Part of a small language model's weights.
Architecture: no biases in attention or MLP, ALiBi.
Each number is 500 + 40 x the weight over the matrix's rms, rounded and kept within 0 to 999. Layers, rows and columns count from 0. Numbers have three digits each.

# k: layer 6 attention key, 160x160, rms 0.195, rows 114-127, columns 0-159
# q: layer 6 attention query, 160x160, rms 0.196, rows 115-127, columns 0-159
# v: layer 6 attention value, 160x160, rms 0.289, rows 96-124, columns 0-159
# o: layer 6 attention output (transposed), 160x160, rms 0.264, rows 96-124, columns 0-159
k114:559414471467414496450440472472434495572441523528415468598399475423579469474509490464532533469509575530528563512535477479427481500444420482505499453453521552515606490451471523483477468430471461524505536549566548580525520546511467445494466562527563499500532429408554476500466521473506485546422488468599466507532511454525536523511444468519452523524508476584517601516521491500546412468525534531526564514544540508392394478543484466495510452523441560450445396513489505480496469527526467
q115:498437469376525521477409495526521495528491503480559488497526468532529514586530469495524552586573463465539551447479467577555480571474561454521450527605470503510456513446459506447441501534464435458494511495533524494408417423497441403456469497480487522489536470416462492491519550598511410460433529515548552552501510537531547448487510497574530617526509492504520496502485507497482437433457522480461474522519503511504523458555524503525468543450558587466507512541435487422488444558543462
k115:525532435464562489555549493549517449526484464431528508482392496506545507560495529519492506450458483471483519539456432502506501516424511483445498477447591550541467451536538509515511500602452485497562577533459506499458432447471525477461463515493476581456488481473377582613498440422530567512542472495526586499535497528501489529465523500386476514442523449438531552524530483506481558566487477487551517496551492507540504496589572461433483520541446466501490477582476464480489569480529468
q116:484528531559552494545541484487517494531563447471478538488489538480509403606470459456477508488585539442521506559512510463622416589437512500544470466563568451531525503510535440397468487526514523436525533423415493481489538449460492495452550443486553521599456542520522581522535451539569426476468449534508471482484478424412504504473494515418481554514452484567495491555556535504454579459489452483417376544482508471504493421511568420632493483539551450561496535457446526580515454521499505
k116:438471445503590413527488535443496586534563467412548503562513439469477417457509505479451503564519414454445519512456442456507347532445491519517480531511551486504588480478533469459450482465419527507483565504525465518519557597456482495555461454561572504521434592544547505538435516523527529435525542417530571576497592498501530519568434505488525497538511492459501456502558449453468513547473529441437495504504441441406532552471484464554485550544531455465528510521530557483497486544493474
q117:451478492537514398386475494463521497550456454482506462479475480528572474522511529407478538493499454460504481510435516407462524459450443567394416415559550552423521468522467500525500428467452432494566488546483525428488489481446543515552555509550552541437439527533532513485562554479485494434471492458534572530506563541517417485515501528490558476434495455518549519504541476457455537538393475526492474463486468484500462505510503543507479486524458473523475444560516494445472500483571482
k117:556484469508523488460443494549529489449419439547472452467566466499487528523581510490435492473462459458546523539496524456448493520468451500416526534538530515554468487535484464577458451471464525490506466441435491464560445449524513474475525454463537495475513480536397511506434577477495483488459508459541500529465502559563503463514501540505496577488510442570505484587550478487459527491535546534423518457447500528565445455483517431545502414448549494447541427565504644516484538467473521
q118:482566507481575517516513484530466474431392502491435551463521569524531450523484525581458529603527564439495568472513416475554454520504499473526550473461499550519503450508558517513503473480483490524600565570492504525647465539541514490451506554442510539537454569529514466549485492463474569535481540501491438551476450530496518506420444536419473520485599512516535507543479467431499391504494463556491491467477496460432508511453512518556522519536436456526520437553447496507500491453522472
k118:501443436510371517557469485448503489447458531527455558563487503471513470505561475528560403463519484516566523530549516547491517486587491491525589433452519543408540504499519495447500604478510439558525516490494554433467492472489422479542591457495533464484435539549538559581523591544585499547504543467436482482473481527531523472536554596462490525592481555482528514595492504512504492493525554478476507496511467451415433485558481498509451525522518529479477433476485504570490580445424505
q119:498432468556424444521587492584511501545593452465561549512522549484542524525546509499505550457476358487445562499500481520471424510565509505518525506512508475563454477485620491469468544458488477473595411491460470477512438542515526519505598562490499571499446477512500571532461487483454529408481491477570543456523511561574598539477557506513533489441478441479431517537546514535526572495491603571505526426532458408584449439451499433528426498484446487543541448501566442495537438509508605
k119:539497529518475489462508562487552477518557485514496544509522475474436581594548467463544537575469479362455521487460511415482417497500501493597579526569490458475383549522438541502451553486420455519462542446390485528565519550611454512388541477493484509497478523443443515460517481511526357426519533498598517535493447511443482486488479469473529496470473443476470455436598564521504487471501594495485606447484531501552493542353568469505582516530439465494566539526492519582512387510553508
q120:481474510499516555479518458525519520479510460449476527515509426508493479420529636466424526509520491464460469557497551528468551494459570422537554499523542550446504504525618577509474487527546527425475503487586509443511531463449561495552506441531542557437466635552494467520542622457502531471607554533416500518474507498472477508521512521465467444476510525524483451458454495513496513547474508393508454524525500532562394494466476513490493554482484534427511513534479446432423481480480466
k120:454493502510450541547528534490444477509524460513589468418525433437483608447456517477468436488525569467520486553500514564576498447508472467552436476534517459504489482508570476472453510458473452509526552495526411516556536460513501422478456523455571534454458411460505446563592515519499499452487481450446481455428545526548488458521545498375488495461451531447511577491430469476450505527471488521583543595525486492491541557491495457528546465472558484444535545472529542455459499475575484
q121:488553501512494518543431483480554500543486469558593528503543484462492426517552536492492433508500520500493467521537497505510484522532490498505471537534494473464467414477480475467592454518458514493567488467469512524479490469487506565425535426403531535551570454487443542514481508545533429509537472472538510414458500461545480581517431533444526502558456526455459468497514506567452518573411555596531482534528499578464480473574505475489506521456502439528420510535576543507516474541453452
k121:432490514468551460471488487587536619586388437466495527470475481383551461541454441481545563479539519476484528402482428509557491509504454498497525539444427515515537440507497474503472459538467547510483550558436500475575508451462461504515550508497542418506559571474540464510501470501451535440563491511506600504513511542506485512520451508481469461515498465509468506521505529458542503500492422495452417510500510500556523559422497464531387496497446534483411509511485533446482549435477420
q122:435465449579526484456471401511521469529434552495468513444516561509488555494485527540512575509458529437391482562497454512440457501417542530467486549397520479478501502588501536526570459540478439549515469496471493442415513469534459473532496486500521533544532504488505516502496479523420568490501469521544531460521522520520492461538590513547537460397497504487516515422470424529484608525555468502478502552500527566489512531455478532431455495521511582496472523468512503519546512473471465
k122:507460467578514487464476469531513522463486533486542503499485456498462524432536502465497481511572509457500514468465513519520489414437498501459418451504537475570424470492464482500412526553468475489506470461458548504555488468572505459538441446529522503556512483500445524502510492536565445528496507523527447479538476503456407463542510520546592508465528515555586484522502405524407517515409480538417470440502422554439525449460509506500487441550482557526503575472476453515427503518488486
q123:577483483438496449483504518493471484549449526487482531514561483536539541609423440557447533454508514529449520443503500479540412551547467519484528476554550436531445424437529418491451530437607482515413539516501449534462530388470514494429502482506443527545498503509494544482506427544538424512400395589505585505527480526462513505504532511429488490521523527479471483493538523514461519477514516489565515487487502453567499517543566509597531450512474548568430543452496534497550481512487484
k123:445496538571548483524605507513561563432525506517447461503472503543440472554458456462519519513485454532397477541454525509523428496492575406485500445561494533450507494471510550491556457473477495479501511475516554553479519528492506521582520535522536510508512579454517568554441414525543487510477458483590541506484542573510497486594513511496547461427527499467473465405506487510439447519594491495462506473580470545595462575481532484599533646488458523445553561469514471517507421529446517
q124:478464493501485515528399481495503408531502451486505494492504485518489417448488579533537436472457505532457496526501554513529490495506491497510491503497521570462577486504558485503533563497510514563472524572534472484527468545422525450480489460481529455525484474497518519541555502503511545586460527456514551519462437440442555480493515510567456484587552524389461618516453396487455480403398507520535436514529516476483487448551498519532505427536582581524486531481522498452521521561529410
k124:550565565514571524470537467503448545411568508457483588522509492496439489475470458507504446454486492478511527561555537522559515527498489499487533493559531502489557435455531515487444515565546446461477461470496441560537477494585532501497541545438504477501474505515479519519515501450426563458451506473469508561444460483516541475499480485545540524595530468449536526518435435527423479455462497539519486549508545567569506549556443459536430506504449542516453542547513532443526494570534448
q125:503544594508496474531445471445509479494469526455474470503487537510412496546534474459520443529474474422481531520547561547446586433514491546555514524427460476439539502481613444534448530513563606513470478536541558460508491428420453478457508501493532472444411508531458419443548509425477539504580519555552515492501492467547454566536480457529539520481497541462434540473522482547498438499496547459561552515515435520467439465490469524452512462473468489519487515462574497487445440449492503
k125:513506554543510455537529520503449487485498516469499524484475531456425520445490549484541567517555537528554507568542551495560539493536516497496444611460500524519512530465444481489443534540583527470456509513557531507462595500515524526501473478415527441518550533517476533487547461466504521478525553498468471550481418450539479525495532476457552525418484432488467496482498557490476379522551517529484408498495491497512525555504488469460536427449433524515517480507506511429509428473468529
q126:546467453514485535467480461493526512520514461537462466515518552412493514517512510467546598500565524462498523535547508488484466481468491487488545506442531467446449505492503472504469487505499510468548533535514467581480536558556529545484394517586527501508407494456681473474476458402509421422474522566461423481489447571509490485475489530506462529472481444511482439527520544443484471464495504491494516505450610472494561445485454505465540500487438493509480433563486479461530565558542483
k126:460548521457421502502568451486505437514455494547481507555477534499532403420559431528458512525500526441511399588548552538480509459552437478495576484408500467469437506564556434479524592430491546516563461398503480491485538514464500569521478576497516520530545488453536494584475389529443543465528428488477461466510547455462465545505507491493493544492423474496443532508548539500490570524464526498536539503482565515489463506506457515514502520467515522481447468503578501497439558518495584
q127:524469514587567435589547549447469439472503472521514445465483436483563510498467542525452512574493495492481478513467529463508496548496532500457521533502474410474542446498497445429484498555411574449528476564450497498532511569478528488577493585516434490562446415517463448480502513534530431438462470483484539456531570526480412499551497447517523457498460439538443446525577533538458444501447457443480485539520480552462505473448491608506497489478468522510538498472523478509526559559470498
k127:411552558448524528548539476463530527566474464544463495521521510448479525476548432516478552527456451554473452513453546479578512498536517498452560504571513471570552517466476447562437528532532510482517390612468449477526535500574578512448526439453446534431512556545479473428500482550466474538592450539483513460565497451531485459577504516526537508472469452528517481538594471486552561482469478478454550440549551462470480490513526544550510505471553473523409494548565519514523500497515431
v96:440512471514521501517511475508511458500526548552543505487446506505487496494518478527502456494479534536486517493478474481503494457519514507503508495577539551458490502490559457508457499541481487474478447501509517530519507522541512490456472447537467512524559485456508502523494478526469481525502538465419444563490524541517516472469518544546549510561502499511520527471461525495472525476503448482467491468486453524525467534524487473504473433497510528486462544504550487477441446533542518
o96:494505530476498497486503520430501501466504501490464506519518513493488483499535533483545535486524545450545499514467491543495529480507517507523518423432509486523536438521495572480490538520553518496497533508526483469467510563497471519545525480492523492482509534509481511510522488483511491499539512482530520465528504465474490489499460453500503504526436468488477465524557497551540528479568503502481476516509503430488492464465504514534539513478498494519582525527450467523460511528453445
v97:435549508501572533481504514457485449544552466472428517539444540495455527540493431531492492495458503494513517502483490480467469506525510570543545507466490465488492592489474508557545535490444501535500533470449474463471483458513494446492496502489442559509512468463450482532502515466532550512495438493544530471511473498515508456484492554420557490540498508515501530530498506474490430507530467494500546510467524500516563522461491530474491499495544468450516500499578511496504480497504486
o97:510488462486493473539507516503514550472460502516523468424545521482509495488479515466483484479509500505464485510490508501493554539440487505537482519473478512517556415526543503456469466547503420459469485487536513515528527501520502494498468447487487514486501418533501528558508448503501555501509502510503456525434532526443458476483476496496455529521468470503479457498463489512500572530484507416537451512577502539511437509514496504432538508493482552510450525513504493501511530541469525
v98:484456470558519480540485488491567517468473457498468475528487484476518513540486490550551518480527526469486468481520508430491560534478513498427513540570510494526470521530454484494444499496545537499533556545550524499497445530456479476523528504547453543517537488468558464473488526452528466525502569501515502540477464502511497513477544557535459541428506496535500498549517520537511449508452487452556463421541487540529466488481493536481473475552495513493512502538481488509539500487456474
o98:524543465481564546503502489548469484561521511538492501485536450437502469477500521475460458555500532454475535508476518511476453499503555538484504494471520473499512501485514483522482512483519485533502535513436489479486495505507501495470471508506503497489459503512511512496506497459506544522533474575513468525521475526506508509468471476479503431528489486491493484484508509496520533511575528497465537556494522480496489518476479484532508512505535441502446493489509486494522440520538507
v99:493505508441413474509454472544443465531536503519515501492522478491460512506433548499544464473460495481494472479526520523519483449537487529526494470548483508480526470482521481496494562455487519541469499542493432465500487484524512486534489468499506471519547508490487433457533443510546457516498521537460552463459457472505512485508524501527524509512498518533453502569475521547493462460483492518524496545498519471460478497498483451529524499500511509478522451535507484535468558499489471
o99:513493508475548501493543525502559485531520529491493447499551492484490509576564441500507554487472528554539465473502474460545450533519524525475589553484523507538508483469499465511471495498445499465469458486481514513526494531482518538490532519529498491474482483465440555501516535519511467480510513454486407526528553555509491492531502551506464466425511511514538432539557564492514505476552491486469510516489525527501549517526514510491445492526472518520475577429456554500559483517515501
v100:474459532491507546486462475496532478542494503523418510467479560446493534528522530470549459512498480507509505474520547544559530536526550476527471502503465527467562489533502450572460439498509494406467423527551473522515526488546528456461499505497541507480550466487472552475549498505515467545480496513541472518516500449484510446518532522482524486531482486546547470485493513500486470495465561522550492523473486519500442448505490523472410512505497538523569475491455464457516467407491517
o100:507503431433520482510526596526542549517511473506504524511439546496538509542543498443419549435505492524532505462441479460439533547500454559494507494503516481526454558485489495500515520517538502536480531507473528479531518511429485506469481469512451491569494482475458503539436496493502508479529523493488457467502466480511527525502485532515440507491457544489476540479515539471506548421479465516460439483498509551457521485532530514507505492543540506478518478519489485517504497524517502
v101:480553469454527476469516544446438451474462466524527512469526486533520519468505548436532564524489459521479463516479489508468509511481521506467529438547526552523529444504449482521507469512456515514561538532472514491517473575474488484539535536519508525444466523490496495464464502523472501540536462514539458503472533485481529512463501459561410465518528471454552467532529474455501501498474537515553499444547520511485498511517532500461469513470522452526512506472561503474493484571518458
o101:512480505521464498514435519540540459457513517552435484489427541504507503509453453451525458492539536510515511500550516499483579443501531485489489519509485516493493478544601525523485492478519529528474533484527510446464520461500444490525479498505516532509474545509494472528467544457444515515507497509475509447501491531452531548513512452506566504489571475467491510409496508527508532521588483469506545509468466442489479459527526468504451547492510495464479510516500496528504441440489468
v102:527533547558515488485506548453525584514431546504532493428513548494549454512474527463483490549439499513492423553498477497465529516498539460550484507480525514513554478463480490484479484519491525519455575504490445442445502523459519498447497474467501521504499533483517506530505518471433505423531495489489461452534487503465537504496509430534486569543478506501491486507508463495438498518518489507557479475451467510497489582514532496498438519416513461452527513500526507474456517459472497
o102:457502467459517471560495487508474456464477515512530456485495559466470518517457462514479501527550475468509520497492530473492472484513509517492505512510471449487480477540512568477530531494543488523550508510500546492492568549504464459532475474557481527448546475484471534512484492514542494528508531479459580490531541507528513464508515554462527474463524519452513538464499528514521456466492515379476565514488474455527510464492513507531523471572470491505487533454471493524479494536519489
v103:495475516517481510484502502556454510505553434481537592453502532466508492473531496526539504480537465506537509525443441469495496497466492474534492461483422526494517501500502500494514495498456490467501483546499515508501499530491459469510485524488476454506497492498502485480487482436568499482457449432471439527470501492490488472462475500551483513534498473547534475520498512506499530513487498518487441488507516475464476533505505518473442460474484489544500524519447464495495563527466501
o103:488514523474514535498517519518526508493540505482531478475502508507533490496529515536459501493506496544476508477523525470457497507580521488475480520490545512493451516477517455507402504493526512510463503498483471515450528494429552516468520565541493529468523507496495523477549498558522428492515516493467487503475520480512482546484585486482509483480497480489499515449535484529476470470488521505437560490537449480532541502488460511475540529499510463534513514518525552513493464514478470
v104:442505480507505485491496431500514559511465472511535519474544501464483579512470526500496517501566488535474518547482487486504525528476524507522479533498493494533533447498531438519507476485505502447512516484569493465490441535488486457482504559517518500469530535491546518522421485550517424535471520459543479529523444502480561475509489418489500473472445466436467471483511479447525479477500569448543513513450458483474525495536492524497466496529504455472519487490519478513541537484518498
o104:525490453431458539503464517518498522461511509488450483519428468506513474531487506505520517484489466489511479430539500526493512450464478497510541563493487492477549526481497506510462460483520523557525502529449505483473452473489562525460506493533481519524469490513536513521501568505463533462515506521480546476510522554530488514479524527480509500501474552509505515539557500515485465500474490525515512486461478466622466491457485506529575489526524476463473456501544481451545453518500457
v105:527516505565481535484449490535465466506521529537503446486506495541484496494474431539503538480509549434517495471448529505537480498533535493511535515540477476510437469527548498445520527477519464542526442471532493537468458455528525536523536475464444532524476479436442470452500530493520475550486475487496506447528549482477470517526506551512501459530478576492519533487518560474568501505484484503513512535493475553519508533500447483454519419516568495484514496512496514473446499520472483
o105:498538541533496479532490534434504496553536458473551539545509473510434504505464514483505466529472425514521493480489499468474500497491493488521520485513497496563493485466492526484485504551533480433484517474467510493519478521481475512461506464487485507471517485538513516455530468524455428444464539512463450538527487462525505464470464492474466535546451497560515454497494500444471546501531510480491432490494521513512505510493565525480458550477489493515449559442498533533568513517499425
v106:512481453499485559521445457474448570487465497495461472461460517466486524484529548547516525513467473490525497556548471513599454492476525502468463475496483525506448487522535480478501468506432485505446538494505474516495481521517514485441509501460496476492507477467519498515437484485469602514500517466553480506476497536540490448463520516495511508506500520505466504482531525539538502492506530542499528533557547464529494486534524476486469419546485519548563482472518513511484482505503445
o106:480517507498501509479535553516527482480486442485496526498535525520525547560505475525443540482492531521485505504494509506452495543463496520497451536499533506480505471476448520463474485453518471508532541454470518551525469488532531492537507447503487544524456505552498503526532479506548424418446447454444474484488481439481502521544450526475489500529496472479474442536513510475478481533507481476507491460470432473515535484572500536519512542483453482476490466508512514510523489497494564
v107:438516458523512472485524491516494506459458529523499492513472494512513470485520473450502449520461470541472507456481531491566496513520511452520473513483514500535550473482493519534498477564489535502534506529558493474463500433488501543488466532549494502500505525491452530520496509502477552502530554498435462462491500480451492533537469576452545501447574503503470477505494451533491519551546425484501472494491492525480483547523494434487497521484553496510464484555494523491445532556473485
o107:483454520540554435503538487493500516492526571480504440493494477490476493507473501474481503503545470434489525542545516474478503444517480511482500490461500522474468491544478506531544541489520529481532465507449468518492511555508499515509531521533436510492530551537511497499461517487474468540518511485527560480477494504511523471488521475510482498541471482518530471512582541494531501530536486500512498469506526495513495426511489510498451470484529476434515501485511502512533506468502514
v108:448465502475442521486520511437517540460477530536530472487506486482463468430511527490476534484518506574493488501530494503459571491538528500510469520512472482529579515520450443551457513521491497477454509448515536567495517509532430457529537442525464485451492509507515482567499504495492501495575502520512503504540481454501480507508507493521495467525536441508522453514531509474519487455491527454461472449522517590445487523493470533529484570491530510535487523460521513526478487442518476
o108:501489540476472492492520519535544562528530522468504505507529504516530522554462517445493514469559508489532510522438490536422495462495449531516520479460490532524482543540567531518585511509489462536523478509497490452446505469514498502540521589426485539518505471480494517470468481503479500500520572466507522473498524487486548526505475494449531506476475567461510519466479486510482543556464511551479512515491471442561448498457498429432492515497497552514523492495497491501494496497478558
v109:555459508518514486466480479465518467510494506502550523612487512515512527503499513476454522475461495522502531518509519485476482518501529502504554479508544507485516462492448491562501511534554514519535555529466475490515489501532497553518498458479497491436465526427534505498498467485521504499556475444544507455508542495538498454498498456498478502494536515510511505491501485486519516457477501513464499512517549484529522488478485448440497564502537457481436553456587533526534492498534490
o109:447507481519494478523524533492490492463486475484533523483475515486485503498506514509519513525573541497525531521499476525508500487417472502515471506488480508470506475521546494477547468505458485500524488546537510483503489488486504433570459525462493544522509522506492521476487530488467535493489484537482455519504498518453479468489505565496503509483466511488489477495509518508525550551582495501523481529516514485497538566516506530498501435528497486479537499530438492468472490476447483
v110:536485542512477508495455456529563486462517557521448542513575464445463445556558491492512442507515465479539482471480510482549475499475480540532498517444508526476442488564488585509541453476503533510498486500441513500439527493552497499479484519480525556501445502462462484504507481516543467486497473501470539519546524565474452498514451544480482483467541499446553472492527497509525501489496497554492553466515536515495442585562533476493516485502546464423549484536481511525487481529524521
o110:438485527532509467457438474488471504529415441574482508529454489533520516534486539495454494545539481540542513522525516495486523530517470484482504504498499508481493534521460476484485506507495510444517503554564481515521518515435516495524502452463528479492547501522566467487526491570462481537446487530523497534503475501463521494503483459511491489519490503504481532508516578536476499488511482509520498570459484533534522439503486532479477505478501520504427577481477514457504525483504484
v111:463536530502494458487490547542512462499475563519488509517535508503462509501506518501500498524461496503546493530577467527525402492467464498497454518481513534466514530512525498490461501439525512507497468513496477545518546509501595553498465518474513505457523534505503492488497526502497506440579503485472517516551467502473442522486500475469528465425497514481487479525515525454514471488504550506474504493445541494495604490503499519550499519503537472503499452453539502513512523564524497
o111:498507512490522526507464433506530501517491513499494531510476445526474462539534492531497506486512499501472456436489513521501559553507467500533512485517480476531491518511486495534513468507466499502488525456495465530515480468522454472456546473461484455544523460489415509513517469558464479491466487516508506462514480515517554450532498560545451443552468483472524565507491488521515476492493433453536521545483505498514470442558525488503486520491459526445518511577476564498464492507512455
v112:508480500505502518461476519484474499550474517495453484478481494492560536500533506496417538548513478492494489494489527543509463481512498500484469492527499474467466540463440551475519495482516484476542498465449500554467499505478610470521546529475456469542449517516575510527516467474492466449484547454485462515477514520504494484501546530542517463494451474491512524546467532470562445511566516535510523501544544498519507477568474526437514489519465525491523525490483484521455507491512490
o112:491531526488461548521498478519535550455482494539521497417507506516483468485467491472450460485485469456493524469521481487507481506511504545544459494569497494484479481487477488510506503480504486527502516467485494491503488466503493517495515509441501509505501516493465525488551475574549451498443444532477523440518516481519504525500512499500501529474471532504440442511502494447476524467458535481509481538433495522486511485471493501506465451486563476543498482461526541504506482484498496
v113:490495527523528518502501545504495504554487479498467482494472533531480546467464465475454537499457493486537496475494500500517474491510501471487504505465476432455435534489529543443465505439543523489531494508520538534521526477525492461464542500467461498498508520506478462519543436490470499480526563514482443470540483531444501496455443469498498498515547505526476539457472485505439503477493529471496555510436510420505518495482502505518497500501506540494467497495476512515497514518495569
o113:523514525439489451489477510524526469524517457502563473510516448518551486484552505535528503443516513478549511495499497526530493522538491519510491507545539469552504466498455442501515476537488491510512550541477516468489530465553489511513492491522506503532493449503471479528500477554544467515462425527474504515477463496521535470516513501529441533545506525462530490518503469471505490510465516522511476490517486506483483473534561467507546476518490524530508570506500514506446525528544475
v114:515537524471517457451490514529467541525534541494517543507470495509517536487476461490543471491483525491544503508480440506513481481467439505472521525473465544481491515499530533499507475551484481554465555446543516570463518487459535487489493464472477492475455495475533526538571579505482560466540514486474504500514514442490469516492488589449480507481559540422503512449485533522532457527573433429522488538505475459503575513522569395528522480516471504435525459541495410464430521448450463
o114:454534516576470554506506463450499501519508543522498440514520468463519502464483497510418499574468520470548491471489535474516504492497531534481502507468516520485500454521424534480525532559504480486487473520450503532499532564545522517506538472551493512477512509561475462497490453525532510479496473485506537466518528549540528486540530436563505486473409397523478490510498464475533483484469544461483489476509507537508567464470500546462460511483432492504484467521533479485523539490475478
v115:493544543555500490481488525502524497505482493516478532482492478489515525480494553488469507553486519534509518459481539496464515515481467515470506525523470556510472463494469434563496453531498541494533507541526513542568516551474495517505489476508542443505471533495541451452501535514484471479466565540557510489516479488503455441490544518449480460529497490484477487451451489485458517471539524534459465477551513545516482477549474498467483443455507463512512521517526531509505498435506426
o115:537511501518485551477462543531551500556480481500475472501486460486478460503515496509518480469545513504487517489479459480505524431485521487533501442492485431481504541523480580461512489500472462464461510515466497482510524431477511538522508507491507533489513517465506511510498471513452481498504452449489526479548474520486501515475505477493533481473423456492471516497477542543518526484462445537524575511425471469492510496467523505538483550501521471416466462516494486555517493521517499
v116:527526569615510527519460467528556518465477493546508468566527483525493541536509512456529471473531557506516500507536493460498541423473525512475548465465588457437506550489518509456523562489530483445495437519432531536476512507505469540514483529516502503507541499520479493427500490496485459533528471477536528517453522549449430534519477468539472526499480537471512509477590516497502554439454560491486528519506439543453491480461518432575495563480535491508446468511513538486480459529520416
o116:512482551451518512493532558466451461523521508450582546509488446506455490487450421508506532526501446548507541441438489582526458505533487484511493460483428491577421505517426487502493479496474536490453555498509446495482452512512559472518502492527396463462460535408483498468468504491477486432525539478541454524526508499495602409449522474482516471519559522469527540511489455517513448521552488491488507517482536490536554557516481521453489552469484506554523589494470566499490504496530462
v117:473480503522504487533509516524517532494449523522512504514401553515512471532476526541497528459485495499515454504506498514570561543529472431513489474506526508429487424536496552514478477457501512491519466458429496490464508444463531549527534476472475531504581535555535482543539549491506476496507487479530545485526517498543444514489460493546473463511503564476488482487487520492485513423506489475512478521486486421521501524504503441470479537579473487499537479492540482476489541484524505
o117:443503520502497495499533478474465482474529539493491495515529480530510474481557458467528454523519461490572443482544564458501464557475494469513471505512480463481523517482514501524536535511521506467448497542460489497495460522561518498565455454466474473533446452471438461480494459535512539490518476501460453485495512494484512438516490494496562504560506483523536528485465495519478515475520497535506511516518521543486557478501461520526483459535434471514514499528517488515520485488548413
v118:484494487508491527572473474530513512512505461501462517512516503460534462469524481490460473472536452509474445469487515494494547473488489490518531494480505448500519473466558513513492503461519472489504457522502493541535506494450498557503508507559494540565525456496471479559538480474452488527494476498520510506517507533480504472496481506484450531486511503491520476571499540505589492464451514560506502548402475531457440483559512444507487448550544521524520499466573449508488504504487501
o118:503481478541514457464536545458494514512521465475513482469518527507459533506536525469496500512420486541441526438522484492485502515522505517484555495504482519554501538529440505494528544507495491482475478510514507521445476528515521464458552545468458488393498504522468503450447484542547521467483509456507445459445487487477580453466591490477521457505502511494483498488503512562460519494521540522494489479546449468517496482511531574506483505494501468521483474446433550535505486493494538
v119:475484494529469486494582490477501566500532485453465461487530449505541530481530497474483530469578471491516464533431597502496483474444532477477464520498489525479518496500543491473465450519477544493543529436549481478572521541517488500562497456505497505521470549488559504509550521463502455474487513516521499507519524506483472480480537421438495434551457476522509513435487511496517525467438457500546479539524593522509489476561497488502526549481491497470513550516533576506504452545493477
o119:499511506502480545540434464552544516473499499546490490496489523508512485463518506526500491450491510502477472483560448505482496478488487488534500494510476514503485496515502541536563554477499460539469494533487476483473468498492504477506460527513512480554565509529567488483446521515477480522520537525470520464480420534485459469513472523551519530465505479496429519539506456507528532506535543566499535532490470457491545545437502522537485518527446438457488501487512466490510539455503535
v120:486524525465520505474486488546446487520490493489519442515502473546504497467545513504465531446463480445483480552489459464526482549531485516521495519537505538521459517569519521539547482534535534490452517509462444428511531522486536519548512451512475436481530540459458507505510518476492531514494536477472530483484502515485539494531456560543525535463480516453464443498463542505489465463508501521451483551540492469509481499509539491517520494514542486499530499482565509515460547481477492
o120:448455506514495477503621449446476475511509515511476539477519520442449495484428496468488507506500460501521453530503542480496495529478504516483525509525506512434519473503464462484490559547515461510533473535529523516514501471557523496519580495492491509438468508512453533508531512550545507519469512518486472478523541486483493511475517478569527554478478468530525485548511508513538530523535462472499522482445515512477496497484464546517515505509536537471456535485491542458497522518454483
v121:496538508487516451483507508429498544540494503453473507478466493570433466450494529561492485483497558489525472492526499467543505502517431516458475511488481483542504470444510515521511464525452528477476500523526455497430473509491469477521444556456456496512462559519471505563478505490452581509490537494535489557518524489503487512491474521463529516490496459471506540567536478481528524492531475508499442474534512497477496503488533462458488535516535488490451539504460525446546536454513544
o121:490438545540490475533527476504501496528477498461478492499518507513483574505489507473486495529482465510447527557503517491434532483534505519561472485508513542497532483543518492493538525504536485508534517530470521491550535489528545550507513510534579546501476487543576477486488517468531458497520487522444531452497516501475485493479539520467498426489516494533464474469481494493503506474457505525515561444494528529513476515492484489473523480479461530467529449484510529505518523514470498
v122:537543483504509497510531538511448583556498467437519499490508513475498517489491465472508569531546540497550510510466550513501474535524522534502484471490450512476499509527521501491502514465529487544498506502471531544476460448526489499523484533508461474499559491478468504461487481448475509523498509470492573580438551559522504514520449481569492459548518464458515499502442502454541437486490470441464461555455480471489483496495485492474497517490483487446537533481493501426508485492580463
o122:492505504544477504474550525500507483436483512528512512502528492495491534490453499527449522512498451503526556498481488499554462538507512486488502533516576463524471425441471478505488547541533493558494514527466509467468511557484522539528535481527466499530470571549462544454548524501517515453477486507521470468475460497528492425488583529451476469459504487499494520468493402481453538494519514549494496430492509490522496519460462507495501526478534506538419503542527516509488522526491492
v123:487449468490449539476471488461514522476532491447509505473443537472526546537521516493525523512532551484427477497486482483479548481502488485480487536514502494558494546485527542501468515461547500503497463530504488487417464495518490523461551519511507456474550556515531420491527534564525478476493491459496537473503477523473541469508532532547490492502471477539542500525510524486537516491459531510512506499534491514473522477527483487484556490447522507525537500517516493477495460440510532
o123:517476480478553505509538488531524474546516516533470508485539498486520454516486500442468497514471554532562497525445500469485497516528495510503529525553553539504523489531501514459500503533504530538533537456510457479560525528445503443495422508502470507499467470526468596483467529477494498461486489476474486520440485511501503542470547494501546491551536534511466506531500499488487495501499494456510488472475439491512515501527501523536463437546480514547489506463453470500469476544423544
v124:464487485521493510478537441544527484495483470490528489534485546492500481491525481530520514525513509497532478466541454517511541522502542498516528556456475498461463463566458451475528510487508472512479489450428550503509530517454430500584535485531522539506470508497497453507535540540521473506497492529464534525496513546502543538528486469471515518496467525538527543505565506487479492486526528474426556516505518459518448440532464505513457483514514526434470501501500517449513490482459514
o124:539503528518481462516556518513449523504492491504504483527539460508461525495534560476493523474492462515512455487482564510497489491465484467539467536463509522523518456471498460482493555538475514493573492560503515471531466475500530522497551467489463501473550511485508514476495465498430552517547494485487483511505501463459488481529526493549542468488524487430494481473451447518459494541521508505470424494491498536548485506466471495499482504482505467539498507475495524499528530438539476